Part of a small language model's weights: rotary positions.
Each number is 128 + 24 x the weight over its row's rms, rounded and kept within 0 to 255. Layers, rows and columns count from 0. Numbers have three digits each. The size before them is the row's rms in percent of the matrix's.

# up: layer 7 MLP up, 1024x256, rms 0.143, rows 613-712, columns 128-191
# down: layer 7 MLP down (transposed), 1024x256, rms 0.0708, rows 613-712, columns 128-191
up613 093:150120086115136131144151099139082135122145145139147132103106133120119117049087121106128075143108115141140123156128113119137113114120147132111129095174148134145126171129130112149114087090089157
down613 097:118139124086127134121161137128103193145121141124139117152162139092162113114162131174088125128147125186124124119164174129084164129104129119081152148130192143121121134092157110167146088145128131
up614 102:147120142120119128127132154115143136139117110150130149178140134171162114108113132146178122136155114021130089109138138099113121124146114106120139142130172122107134129141137120096107140132119119
down614 106:153133123124152160133138159121141102134106120127124129100125073110135170127150101118138103138090161139109112128133167116137136129146112127127153109104116134131120157102164126113135104150136109
up615 097:126122141149134147109104159104135116106124137106154115139171126107127121141138119151140089124112093079122132124114128121133128094139165098130151110143114158140085118101101118131131101157114169
down615 102:167148170118109129113147130192133113125130139171126091119125099142110107122159153120100141122160115123125090093097157101136118116115103111146112160146135125128136115134132148142107091135147125
up616 101:110137116128114158163112118115133142150122113121126113104126116104138158132136123133115082110099115153130090091159122161098095119168118130116116105125137166128171142184131094128133111155152141
down616 107:142080113129140133092083085136143149118142073077167162162126154167099120107104114175138126125116127150111082125143136140144159117155116111122134095111119147119170104060129133133146134150150147
up617 099:108105132153116129128115114144148138159062116126154097147138109138145126084126163148130084149129121141096118157151158144125115081142127148129121133148165140120160131132139097127136154138123127
down617 101:139125099110116137144126171126134099152117072094170109139089137112158125077136153073134106147129113118127155132151094112129154172144140173103109133124156150117087101147148160131104147154121146
up618 106:140091163146156113129143117151084097131100138098104132152089137124148122137101183115140103129107121119144126141132112133154149118095138121118155058141125115089137109146126102108140136128149147
down618 105:113140155135153151154109162147123124089096132103163117146161157109193105117138114122133119117128154126196140125124133153126163101100116150095135163128100100129163179093120094150207150150135146
up619 103:130124103122146106154153173127125116141110147102141098157139110136125133126079117108131097173107140129133158131124188116133124113112143135071150162130194092118110129088099108108137101140155155
down619 102:128145119156125129113130105132121160142122144100087122124110143142183128089114088142126136129113148130097171137098093089128121111125115159142097151104145130091112123146142129071132128110112117
up620 104:100101112124125155129160123143162132162142128117149145202133119142128176105132145125145123137106084135156160166123133098124119132121111119133125111120116117127148102155157142158086150146118098
down620 097:107105148099157128161122105118132094138134081121080192178135158125105108134161098142125144121158072120118100118084149101156142129150119077171129091110094133151119132105105143096098121128126143
up621 102:136135115137142143130125119149145110130133097139154153135184150096158112070112084163115099117138146113171093079145137143137102147134134122126182122186155124118120156124134122114159127155140111
down621 101:115119080130164084101104137130148124141110140140107138137141125099073158129137142128131127134129131097111104160131094153130136116164114159080096125092117109105165098148144186136150173119177129
up622 102:118163154128144133158084145060092089157114129127129123139153133120123169125084109093127129127135125112147159100112150113148139136139112154104124129153105155113180112179116132158121181144146155
down622 105:109103148133150099149123093133126110099130143096118124156142093114099151120162118112144133143195144102143160116131134140161162144124078082075141122124100139094101124101145096092149115115112115
up623 092:128117084135139145095121124124114152107130124121141113118119135145155148128129144151155117131130121134180232099166157136138130112104154127113114127151169125105115138107148170143165124104125129
down623 089:123134151162143148094136159145119138108125111141081115130186101120110099119126148082109120121139156116106102144127107152112103155132104135130094101110119084144088139154111162149085151158146116
up624 108:115130128129147119124137134113105154125143135127146091097144092107097156113134156121113118096139171121143085156076100137151101165139147133130137171136134105117087116095094189112124105152167142
down624 106:133123104130117118108108132121137147128138161160160110129179157130115142149153159158105077093102139105114111105128137158114142164130145141145128088129186091128153182104104158096112101151076111
up625 099:165144182170105124119098133138129136120100149167109161138098139157146134090122114112131135165103090111097124070142148114135116169137186149145105136116127097131130154097139130121148136120149134
down625 101:122147151121130103133142141175107118126130134125148136152103123110136136125110118108148169127116125152145109152169162121139139133147142118139132129176074132109105142145107177142113114147130108
up626 099:131114124113160190116145172074157119144126117105131153092109177144105115139103148128131157107129105155128123127114149166126150124137164155152109170119099094094126140156138125128139130115165142
down626 096:154120140106112134145096123142149111110143113091135125156162118136149141137154101169094098156151204165139123105099152119123111152104086124131120128129118124176135098098111105149148126152145158
up627 100:123133096128163125124124091130100132077140117138117097139169071105166122151128127099130131145147122070106099134163126121135132132136121137125147189112132124105120120115098113122139131180115099
down627 101:098094141139156131163128099129132100142145159139126116131140141137138106133094159127123109107088127158095156123183123139106114138114095144124145096127208161125144153129154128142132155107123086
up628 101:138143149133161203119097174124125129128087068168131116105079162103095116148120116130087143164148100085221130102147108167127139130125102135164134142147124142126128094077134151079128111146159111
down628 103:118121131116137143131086158079144156108146139126095162176177122083176132156169176126140138174133169175081125140138141148072151145141111133109154121100116142144137114124131099187104131110146117
up629 099:157121138151095123138115150097137145133166144109138106150116134116128155142134125167113116122164123141106145147112130111124139190126144128180115106179133138115138078109148110123164098098122198
down629 101:125107116167150107151125102105139153183118112137145149134151134111146129094152144126117120124115129140149088131162156148136100195116135114097135121083115134112146122110154115146125124140129143
up630 105:118105147154097143156115112143142157142131051132120092126125103148141109130083135134107160110094128144122122134093137121121124122110091101151091125160130139123120144116161125156106134156139133
down630 104:116143140165126181113133141153137121133094086126121096170168137104132128131106132110108098144131118106129082115126073095149170118102162120135149138120127130125122113108116166104086101139101113
up631 097:129114183097116101165096103124143123112149174113151136120108140192125142146140144080133156142123093151127112073132138141080096155118139130094130168138154126102151131137080143111164121129111106
down631 094:147142107122098103134124124078130106118117103125114156153146108121072132118109174120154142112122140140136142151094118100141145134124068175096114125125118152141138125175130147095146109115150125
up632 105:115140072118157110101117141117135125110158163156124083131123161119160124110138148099104139147112131127116118118116156138117133133144150119135107096131129111081116138131112148143153088133123135
down632 101:137056099114123143104115172155154101096127104146108166110124102106136151110154152138138165109138158124158140108112138082099124153123146137127136127141129067134105099152078110090166153129141116
up633 098:156155138121107100137130105095173096144084154121121157102151157155117086159168174143154152113165125141124165105145157107114137085130144107167122136167126126163134143175113088132157105168202138
down633 102:101114114092159117145061089108097087139080117126160117162145104094093131082130128116109117141127154140073132119106094155188174116104111129133155122110104123186091141113089148145160156099133104
up634 093:120171122124161163095150107148177137096108149167133145125123094177117114127123084082090115123104096138139110138076119137119148119106138119054148121127127132138152185136098133172105100137157149
down634 085:114155119156119149115077167111143093182115134164099142116133126140165114131105156171155160110131105116186155124131153155123159117106115110188105166127099089126117132096178124123126144133126116
up635 104:170113143130132096122189138134093102111190124136143105113114074214113114114117102143116099140142131122121108151124113190106134120139126115100125117153158127112108129125129154129107180142125140
down635 103:129117132102121134144120083175121133085120132128144150138115091132140143145116127100150104125109136126093120134103101122172142095103128122098120131191143132094098119132134141095113124127112117
up636 106:106116123109126142104087132153128144111118134124067138119171098165131146097108106124134145122120133101112132158098098109104103175156126144132122102101110130101129097199158157144094124115146104
down636 106:163126144139151170145112171126139123118107158094151130106121118132129152126138102151111130115128171149095103092145085079158064130067138114135130149112133100125135133105135130170132136131113144
up637 092:192122150117147081094098144120176143125150116144111079075097187123104187158162152138079172123143105122107143124139155110130130107108093179144175131149146128142141119156125161128137105151148132
down637 092:175150143115121112114147149147134113148174130130129154093101125102102119118185104105153094133134109141162099135058086151141120079114113135131125182130111122137087074154129109125111188121114109
up638 098:189146137117127148137097101111101133119153094104119124117109111092128111079153143133136118104156122114138112144157160114101104138113102097121142148112157105121122093117146134118133140162094165
down638 102:146119084129093150100136096131076160104100122125160138113127161139118118115149160146129150120138122158148112141120145131123129121113134121125194130126121118113128128095078106115100109110115182
up639 103:132124147115115156133116154121117155169116105126106117118125134194145133105102147141107122162123085140108142108148132190128121149105134147112145092145121127126082169106120086122133156160184103
down639 100:102158124159105123147127140140099114092134122126123099117181140144111152100078147156124113158120122074136104155120120100087162163176141105117131181157182080147122071146108131152119149111135107
up640 109:123127123180154137120180114104132101104144110150119098149137109117122178159069112106149107103143150148128143138176179107125138137180102134121170115129124173134144125113111151162149114150119162
down640 110:103093143116129134106106099143123096138117090130128128130101124137112122155122125143149134207138113125092113132144091161145109137141126189133114115128164157112103170119198150098136082146118147
up641 098:137114159194125145082102105102157147132130140113104142137107092148106104144137159144126135132109091128114133143148099167141122163128130130146146107148140185145110106121091105109116141175156105
down641 096:153145110105106115150121151150154140145117122163149140152138144110112110136134083085108120154126148100130143118148144150136139116161112108166121124089132079124137180171129110142147086129143111
up642 093:136169123140161088123122130121123151126089178148110102127101171149115158105110131117135137188127089127105097141121121103123138136101138130109178162154159124105110104165150177131119096083137120
down642 092:086135123122143107115072116076108156140097122163101142105139130141144068110111143159110110132126150115081092165119099154109093126143097109173116135098099101153146115121139115139109130133177155
up643 093:125151120161145095128129087124098115118082101144125155093114118113138146154150160121120114151129081118141143125157125124127118122135154139106128105181156153108167161120143122089084155131138119
down643 104:156120150114124156138107109138149145125133117141107153198120137095121123108106141163116151114114170112137155111119096134137153136122108114162105161121122099158139138120100150135159139134119139
up644 109:132138101230138126129158146108124144123159186139164117124132136167134177100123128105093092118124104143091112136132161126147119144173116095173108122126163093176155158131125160128119127138105146
down644 104:086143111093139173120145121142145101136101156125151129149095154091104101126135133185136110157100129156148136147130091154166116158137128128078108113115142103140164133152077125127088092097110112
up645 111:128162129133151124178166129111123105152112105108081130119090132133114155121126131146119119070096128141117115125138145120114119143123120146113153110099133121160130145097126138127118106149100163
down645 104:110106088127120095143096103122167150101114103108142123110147118169141122110106130138110104128141091114151088121131116138141131138142136145127125139104149147102178133148125159105101125152159135
up646 104:114118147118122125137128156130122136153130145152107210157099123144113114100064127141129152158125119118108127151143127138122106181117168141129164122167135153161131128102170123129148085178120111
down646 102:135099118145104119137144108145158140115112124098125124178115127084116111136108106122134143136129113124130173104076129109141131131116172163132123141116102123157130161098165145129114128124158090
up647 098:127178116129136141124112161154180146093125134112111142111124131098108156085126129179124108109139143142110108094126172145163118140120120099103147144127158145152124155137154150137170113150101114
down647 105:172176171152143139139143144170109122142134144123079142117159096155094133139149152154082108142122138144134155112077129099142188133077107137106154165124111145121156106109138120148122128118097120
up648 088:102150091124144139137157103149137093112147130134116123152109162159128144140084169153150127170134140141107135127153128135150097083107109139114126127136147110133117180104093139150126136115118112
down648 091:128124150103113150105187136090103167117106131063137164112155104126166125133091131095122160125176158146128108126149150124118073155134155107121153091135137160129137109140103071129107120128122152
up649 095:145126095123133176114120119175105156155163154144094116115137123122132110167104100098099113155134110136139150144121136188105131151118113136129104123127104111122099066151133127175138160175102092
down649 096:111078120126116132093170145119115113166147149164154121144133123119096112136135079110098109159120159142117138157122156158106124124130142099151160110119112105091117122036077083135125130098119139
up650 098:121178150090144118161138110079149139129120169131120114157141111193146124180120141128120095138136138138105111127113098150073176162150093160160147076131134161146146107126107133156119161158135125
down650 099:138130165099113183169148130092139121103095126112120104097139117132185128133145132153095149135147169126078118176105086084155133119133127089120134122120128112076160118101135151077134105104117145
up651 101:158113103158109124171098132142120156127087120111081089119179111114132132128147105140134121120168156116149108131106121123138117148124166108135135144141149137108097108128103128109142134136102133
down651 099:177082128120139127124115143099133145109117147144136106143110128131096112100128118154103131162119182157157151131120104121132109111172091120155157113116141120114164096132095134133123111153125150
up652 102:172127147101121124109130090113117136147088169136123123146139114129137138124155109159136133108119118127098106120116170142128130112119190155110126115135174150140131109119118130114128115155107144
down652 098:116172153126117132112110114107119137116172169140149133157084151076151151152140131116134160089131127129134074100122132084125146129113077113106123099134147145103132124104108149167103113156061201
up653 101:163160125142107165119090165094156104108125124107107126096116112104129145107155144135136123119096130154091118095136107137108130127134115124146133097139105168190136116078125140125141125127142131
down653 100:167140124107104109098123093100135108080134107118109119149098162116144126146119159156141146114137155133145098135144085141134154127123125089083121149099081142133152076121116103118085129133116146
up654 110:079149147118170095135159114096093112120064165099158109119159108118137135151121107127131116098161145099104134149075144127103161127123088132136073113133200169137159105090129141135134135119174140
down654 114:125065152130096113150146136121126144120147110118100159144109126116107169142149120120110061188154118116157094119121129182207134144077119135158097154138128100116125074160119101154120121129137103
up655 105:126147135154130142130162109168154129167124148131159118091140140117107134171162118105163146123136143148157134129098113130150185109160112134124120112130125093158149081128097087119128129146128117
down655 093:119113150093171153098156148156123126140065146131102136119139117094136105127132085133147159112139115179129154123116109116101150108143097146140103080174144105137160113115132106137123147187160124
up656 096:169081132082076136110142143124099188130131106147152183162173128085131172132109094144094127151137124141120114126137128116122121123103118112092133144138125191141174113150190115127115116085136158
down656 084:153136144153111096095143157116130116114130170117121149140125118209140136130114125131161167118085097113131098115123079144115126117081149123151146160150094116144124121118106152145140128132134096
up657 102:120130114113140126121138120142147126069137094089117127133131142079106133154119149132087130133074133144150085106130140122129125131138116107138147119126153151181111084119176118149151123144116182
down657 101:104145109153175120128131144149152147127122097100179105125099155103123127120134096127142154104135129130126128098144135066129105136116123147114083153150119125093108101098139147172140107133140129
up658 091:107177134126133130121158120149155117078101139161133144112205111097180103137125076128117158129129092115150108108139097114091124127148130191138154161128124097128140117123154149163133101124142155
down658 094:180116149153126143149134135109145129086147130128127132108120112094138143118137127136128100113109126151136167137156123117104144127146134119120139100136122155128092132179120181135086176143110124
up659 097:198134136126146137123124129126148147154076121110152124120170094073139136167144081144091152171142137119154138118148145137106094156121152129135107162098115108149114115161084116129105098128084135
down659 096:124118096144159083134129146120145112107097156126100130121127182174171136126128116109130125141117129145163140082097139129138096156133124144088140151126096122147157135115113110134112137115141107
up660 103:143129102115164112155111165132152111139156129120152149080135159158126107147128129139135159123151105131152116118145127140123129091121099081096125132088204184113101096130107141138144116137159117
down660 096:182127136127139132125131135142152105099127111080092104101169122126116116152157100164127107105127113114125185143140106103126070120156105170140099149095109128149117140141135117129147107072141165
up661 112:089120084098131091093133123140133166126146135102167093110121150131127162095141127149132154152145137150106131071135110121103111144139135133141108123100115099183178108140110189125104126076171099
down661 111:134105099135147105158136118100077125155120122137083132125140155110138163096135132123149097117157183149170120108157116170121102157118059097114114149146103108162102107063095181110144132135092158
up662 099:131105126143108111159127150150086121159159157140073120109157122123143124126106081138093145106182078113124136137114125171137116100091105098139117124096138129094133159119139144155091138151130148
down662 098:128135138066144140153124145152178161112124163108148126127118108164125111140146147118151112102100138110145128144159093161106129131161182090107138188111095124132123098136109141114126112127146112
up663 105:144105132146111165110124106131117135095148162123140114125138134121145119134147095107110133155127109127148114165133147116135124110106179115131116157098143134124094114127142114055193137104088129
down663 102:131157147130083135138140130136110163068141133133091120111107121159137075092111118151152135119129097101114145080122101101159110119127119100110125155100111141190119168095113142076166100103133121
up664 096:106123124146138100112124132106134124129154106102124123119137112115075142122117095082112096107102098128143109137151116140111143109138102121153138129129100092092128156153136136112126094159132147
down664 097:149127125154140138150113158135143139100123131149166111114126151103134147139096084152128110112155147133146108130144104161132130179111129131151137090099055115115071159117087147072076103151092151
up665 106:134078132123113121144128138147138152091142132123155168143126143178104146155063137134144126130106127182113162116082140173137141104112150156102111146119147102122144143117154138168131102124148106
down665 108:102141151138149149108128166156101137134156126119138153133102113147096170188120142132126171176086123152160107141115132074100115201125139153117126175096125144111118140111112151114126119118128105
up666 088:079141135123113167150098191106111142109119160115109129096121100136111205118124092106133134131135143138106134099132150107144157118120151124137125134143138146113090182125131119153133178110110132
down666 088:109090139124109185142141090153140115117114109123159092078123123096131103135160099116119114125117125148156133148118095130093148136141137090156117176133092121136124126127159114145124111128127169
up667 092:118171143106115079106169130170122149105140143162103165136117123137119158102154161123088133109142119107093115106118146149107152116161169100141135153117110122100139136149135153133176104143165153
down667 092:133134086134101131115137145111126135104136163175142100144105135149123123081157123116084139165160162170113141134154119177163129145134104139160111102114095115158132128118117152112121131118096163
up668 098:144090138159138087121148141137158134139076101127071144138130151116141199111125174130127154148141159101138125114070124152117125181126127097131110138131162116166125130131153127131129091110166127
down668 098:157136126109153127151102082081145154141142117131139120118118082118144139140140120147126114145124145126090113143153128137077108082130115098140120125163141179148153145065094138126129108083098096
up669 099:131119116132141117088102154146152135102141120116098101179133147135136156100113061065099137175132128172127160151135111143116125138119114121128129118136132130159101095081126119100127143155146111
down669 092:099148153111137153127148117152136119094152151122140091116188176150113110125167140141169140161144103144132146168114158137120057158088105090126143122127124124122157135143129096127099131139111098
up670 096:121128117182142165128149119145131136139130148144122138097135120153123125131130092090136140100112129129165163158104119098129094144177095113145144129144095135130099140066130131161127121073106121
down670 092:134127123112122157150105136159101114134115134147138144145150113110096086121090148092165124079113149132107153129082133162124102141147104145106149097105109083108186122126170106066112119119130126
up671 115:116141130136118107145106089154107138141146152147145104136102124104128128142128134137117110163061148143117086168124124144159123115063089150127106100131094141163193149096120135156117093143129157
down671 116:132136159098159151162161210090137128075122136115113151128168156146131140127123103139106117100145135139107112166099147178130096126064103108090141116107164115118087131111109168109130117141129127
up672 099:143125136134093100147176143124095117192139103146118148119119122104100120135122116133117124140109132098163124128144159133114139086140115103106144122111091098148119129125202108104138101092125091
down672 101:122124094137152095126133091132141155083105125145170120115109127105116146126151132168102119106192139124104114119146132090146112117147099109122108177168166139112150110112128154110135130127100076
up673 095:109159120109163167160142133137115130115088123113140143107165144145152098139147167112140131140134122142151120138135114119094184142131182109083115200147156125097125125174166143189095140156163139
down673 095:121094142108141170126083108152142133119135089134135121106137125108119142192123124105096141150101136128152113124122142130137098120067140124154097148085117091068100109123121136144130127118174115
up674 098:127151152131136097131138138131105118085151107126151165115164136094069159070127131155135126129154119114153125098120152144148128123137124163140138119135126125115123123142110167115093129100139150
down674 090:138144157088115122106122135135114102178114150092120152113103151157135122131160149116142147138128120137145124121091081091143140128098124158133168127151110122140136106123120163133134100082145141
up675 101:131099150162120106114137124136096128128127117136177141090113112123120128140156173142162111130112163087136153145087135163114218156141128131131154105123132153093121137126135132109132126132121119
down675 099:160104150106149110137123112084086095099138082127144122074110145111163119144114132109119143154148113122094097138132128139117123159122140120137100144183088146083140105106143131115144110125132081
up676 099:122113103140107050185110120116128146114155147140129147130139143192131119141155117146106117156094105095128124105080116125122132092119123136127122085128160114128109163075130159164140164172127131
down676 096:097137133130134124103145124113115120126126148099157089125136110124138173137140160145136132086138180144101140111151106128160130162123121129124111118120076135125097162148086132129146110101108157
up677 104:141165132146129118102149166052078112161159124158098151133084115130122092111107156092084071107139112123111160142119114100129145156162153148104148103100122168122137117145159123139136114097134129
down677 103:111155152117124113125130111121087156149117152097123126153123083115164126137115116139109097098167105151157137143122139085107145106156110110141116108108151114148143099096099129142131169140159111
up678 096:126132138140145142132107171093126121149194108168120136079126132141119139132097098141052114102117122159163127101153168141111117126131109109144097089107130135094144127162149107152092108144118124
down678 097:151153174156105123112183156153110135133150168099207156130113170131128089148116135150119136116148100129119120126132171128144152158134130109137160123166123099095097105157141162137131144130157147
up679 100:109138180093132121140115115131157130123165105075090111150132118159121166109125152117133134171154162114101127133072127137139145126123171129128157171111117116123091124119096117125133064153183132
down679 096:141112147126125074084160163127095153124094130126140105148104137108102153114171095127127106130088094073158130159135145158168134087176141110120120126128128131154130120153166150141119153132147092
up680 107:099155167081081176157139150097104122112140158097146159141131165115137173117142140110111141125135095121118136148140144136100153134132158139118104189143145079136139140136134095132161150102130137
down680 110:142123163120126102098148137091159106172067151122123132164103119108085145154157138137134074135111118145121106156113118166135140164151075127152063098131177128102144097166120110084133155164131090
up681 108:138139131129116129149143122149116117109151131156149141110120156121107106099061128114145136189171114104094181157130146129108133137136189119142170103101114118121091131127143153130135120128107137
down681 107:130111154102090137131156122145124106145096102106136116144112107171082137118112134101103087150148099115174184101124107095128128161138143148135096112150156126134150119143110121098127114101124115
up682 089:129132121109075079102131124174107105156108083151136121095090119147128121132134070161131139113099124111125116184110084108107129121166155127101150140096128104128141153140136123153117129124168150
down682 087:096149094156158117129120092095114115130115100092101137156162083143166119116165121171133116176129104108117149111149148161123128139162084083124136140109122125139119131128141112145088155119144141
up683 104:137132166139128113151170124134121175135146144133132094111099150150125117177114137110141171125073119120164117129148080098101154148120139148126161133130137118112138129108108152112075157127147158
down683 105:102188139141050164099101134105102137171103137104123145110119115155154162109153125083097111138131126131151127141146137107143126084159114135113108106113169130159137117149141137151133145150108131
up684 099:120162114171135107128117134153094161112190142162129114130129115113114120116155127087151128122116097097108093165151109111144138122173150115082123102116102110165094086129184107172180106083062143
down684 105:142129083063156093075143154140083136148090109118096148123129140099120155106121136139133114124116157130116123139144115106163127144137101101144132136124111112130118125135143129138090084128107091
up685 102:118131119152129130134155154104103145133179113183146125161104124147090120135140151136110183120120114145124111158147134140153158089141126117137105131102112150109125103088128138133148134110125112
down685 109:112090154116120124126153115165123115113118128085099145134123120081081112155131092153127136147106191094101128127165112098094159126119141123099158172120126128170081136138120101154123100127091125
up686 100:151128109121113110104153093064129124112118133111093132118098147109080155154116128110148147161129113110144141137132099100151173105124124154131163133113092129119145146103128127149110192130153121
down686 099:121131095138143102136139132101131108134118125107160131146160131106121132087141089097123131125121159133131105113130110112138153125156131121111150055121159157137145136111132164097104124142095156
up687 093:172116124117139145158100120100138116139175120118134162182136144136102105068123107110157130157155129136111130120186134102119124161138103110134112116111177115135114134142113124143124150157157124
down687 101:099124116104092148118108077154110128150119149152174076120095103118111131166137115143107143137101141110172106085148126155118114139088131146167166132123105111131165136148151160133109140103129150
up688 093:119171132128126125144158144138115137149118147098091123103141077130128095163141137149126152170144104102136116104112102121088126150101127149120146162159090104105098118143142160169161137073136136
down688 099:095113117189107066147140143106128157105100147141141151100125105120160093093094122091162153113137133105135135162169131115111123176137118132092111157137144104139081106129157106111095113131112098
up689 106:110153114147099135132109105147136136137126183161127127129122175146131157161099136102124119165135154140106112119140132105114111115132131137132096090119129094114123144166128145094087115158076152
down689 107:140149132116148100109135132093123138162169101175107150143145109145130151126135118150116164122114106119146135166132097093127148098118141110121104099174118089121092114104109159127113102097068132
up690 098:135110133164132125165116112070174088149133145125125110129154118161075142074135124152137127126134133121077112120150112106142173107169101150151121120165176114131147141115102143124156143130141125
down690 098:145167157083117119078137103152105120121123116103102131132132149120130105141142104151071154136147085125173113131115153103116115135111085124138196166150137140132157167144089090099083153137133135
up691 099:116129116135086142152153142111139084105117121150093142148130115105088181103153103151103138145096103119134135081139109140075120141092149162152132158099160119122153127152146104132076100166157116
down691 106:114133149116138152131146094131113106124078105114144046122077148159099155131129117109123136133140145121120112150073170145146148155112149124081154140168121095119183154151082140111106134159101152
up692 103:095140129078145153103130124150103074150100145116116135105091179154132115126166142126144119162095125125118126164141144123122109177109112137126124143140114111153089138172111113103128170145132104
down692 109:140124112087144138124109139120140108132123116159110124136127172070128169177132141135114134142143116101128115117145125112137130149140118146089161136119112134119120064155124132101166118108127100
up693 101:122143111149145118139118157171138084111118156123126110131127131157107123124124077107116112157146156152135099139143175123142195135104142133102083123121125140121106122137168158116156113097113098
down693 103:145161130134166145145166150179148144153110117133120090171091077156136135175139109123139138148151091093131122122146121143125103090117118119119109129117121119102139118161052102130126120150127059
up694 106:165143132143144167134086158126164139144186103156139085132100151128114142126145105137154122130138137123103144141099102155073152154123133098108117100125105130126140140151143136126135103118160162
down694 102:137067101151115112124091122119149177130093095126071133126129151131119168129140133109115122091117122094144159094163123118203126108115143145127176132089123131162108125119182113170146116169117111
up695 106:111146129134090165133171140151094125104080147096140099124114101175110085107101097151144134174123114101163142164145118126129123153122109136126109115113104134129114087087145112122149092132150168
down695 107:105101118137122121138143102145095126144124134126099066146051138077131116123132129126107137124158182175143141123155131101179122123112058104138113110114117098128150136139138144122134091127100133
up696 101:119129102092124142120117154120138119132106137123052125150172158170065166151102110135125097162130096117121112174155120122079160134163102115147102107093157113117105101084107109101142128157148158
down696 103:150137128101140100109068127112094148138152126128134163137128095134114134138117156112128097142158135096136104140123140118206161132159104087120149135094084151142130149081113150174120079146138137
up697 101:139176150143117122165128174161131142153140134123124147097167164123131142139063080129153107150135102129144120152100141173122125126095122127130122136131107137148113164117157103138125138153110131
down697 072:127144135128136121084116099138135149143138170153163129170162115116112128140094103137183167100141172112117131114114161111118130123149129108118122125117154118081089093127142111136135101085116140
up698 108:185093109147111170113131147120135143167132152140125105122116127133161118141152163138139172088123098112095136111154160147112114138140146101096106129113144086131122124110157125138118104135187179
down698 102:126112055148114117088099158106103116119148127172105090095142130124116153178125128163108128171113139136164155109114156182148147134104162134141122133121102097151147120125136123124155099125147114
up699 099:125129129110146130115119103134118143130108155140120071135147144125128126164132105108085105148136139159160121160135135117170087125169117155159137124144171124118126128131142172106145104123152090
down699 100:116106126066122123093085109148094132133159128116198112113128146173146144151124147152108148146130136116122105099136127164121120064140185126106117124120138102092139133162166120128110124146122118
up700 104:134141141111107146141161138123150087108107124082149125113115122123148127131073091146125143162151120098138112137133125133097156131099128123100124091106112127157113137110141131111134157175135112
down700 103:127066093135130122156122130101100132122135109129119121126158138126067128142116119146091155100115118135122112204177130115149118100131130138149110155141119161149086138128108156111112160122119128
up701 114:134084140142150152135105128134093136118118143126135139102149114190097151146165128116155132115137117141123168155111145098132127107143127142142108136107105122163117143126094147095124171137151141
down701 111:119124136123114146120113095134158138091147131125080123111137107156134129137123107127156143155095131159169120159136124151147152129142141146088147075099171151124107114121095107132096136152097156
up702 093:091096118148093201142097115142111095145150069132120120134139114143110135141147142133102074119106146127145104119137137122110111123147152126121106115128077156130136134132135109129118114154108144
down702 085:111065130120110130148137117153124157116129094136116123145086130134113107092072135125100122119134117090103119062131111126131136154145128106113156115139111129147182156135115117102065146109109140
up703 105:098142143135124122150121132113091116115139142166127124139135144098152131120141137139112153116134077149114186125120125156153151180113158133145121152119117134169149162136051153121119130073098124
down703 107:132148131119144130172090123167086139196101175110119155139180163107145142153131108129154101156113121177106142107115083130130146122091133086130131126115110157130149080132155107089125142105103108
up704 106:159122155159098145158151161152126142173142152104084186113112097147160144161094140113126108078097095093133110175147100096120129139158126154105125125141091112130107132132120113128107135128130112
down704 102:126114169113111111106187136109125108163127144156181094126133150154121161116103166115141140155112131115119117160120111115159090082204123122123107140098121122159131140085127113128112102092140117
up705 115:127165124160160129102128114161118134110116128098120093118123160080083147154131136140110166134126122142127130110101177140125115083153147152109115164106133130124122133137140148160131187088149148
down705 115:083094113095112110052158107193155171134107148165137113131169108115097129098135088098125108156161111136129149102117104142147130139158102138130118132190082075111125207146122091114121113142145133
up706 093:109170135105150103135125130144147148145105149176105127105153167127111151143133121080133189087092104151136158138133147128134157136124122112090131085154128127105161144106142124148162125088169149
down706 097:126142103163080122173150129150143123133129142152138165116139119138161127156099119111143134151111150057078109107158115140149134149139114121089129160125119125156133136111134181115108169139143132
up707 103:107141122122147140143115128113119146138148114152116125130166130126164128133111156149125095102148136114104123132108128110077165116141071120128092141105158162123139096120145135146094125090126154
down707 102:122118144079150128109113150109176160142136131130139115141124082165160131130106122117184114141126133142103158138096127149138139138141123124134143116153138154142131145130088092186112103119156122
up708 095:116118143154147155144111147110093095162142080108133138173123109156109103090127110118136151095092108147162124065114128113095123125116185125141143133116108121129172150139088128172166147119126168
down708 097:132143097102096125128104080107143145157155162138113117064165168140131132115132110170108150149146077156103143136154145106085139132127162126110125118104136136080159109119141136138103119143126095
up709 106:114118139133127136129127097112131095134101089117128120114126084131103098137128106145099139101146113131148109137143155112126153137171143151079094118107182092124093140151136121130134103128090102
down709 105:166175134124120126141111140090144119132099152145167102117148149151107075167141138148109101145108139156154147108099089151149122125157140157167122140130122086168131168106137107132178095155162134
up710 093:142143134121142105109179115120149133129175103184130136126119117115147155127125124158128125152142154133168123115156109135115255126118153162120108105138176177140156130129169144149102141148122095
down710 082:143117121132157146130132119113151125110114144118116098175131146148105140137128076125144065113105120120150084112145100167150121061122115118152100173117093138123124124129133122128123101139132119
up711 081:123086104136094093114126061135166117066103113111126116167166144103140117120133139117117102108122104154136154144128150145162143130142103108122103151090121202102139118097162166177145170121135159
down711 090:115152166086138159119109143129185142129123155092135156119149137158111129118107157131120163102102131128100102170113149135099139146136119117126123115127131108179116064139101136104091164144148106
up712 098:154112101099117114102117081119122107148114150136125155181123124171152104126168146156090117130146106174124135159113143166131140117090145104087128133083126118133146134115141128146147138139145154
down712 089:135155169082119091143091144156160152146156148129132114121123145137106152148129161146161141146139135105127125182116097131165116128158126142132097091144107121159125091159122173137136113212113112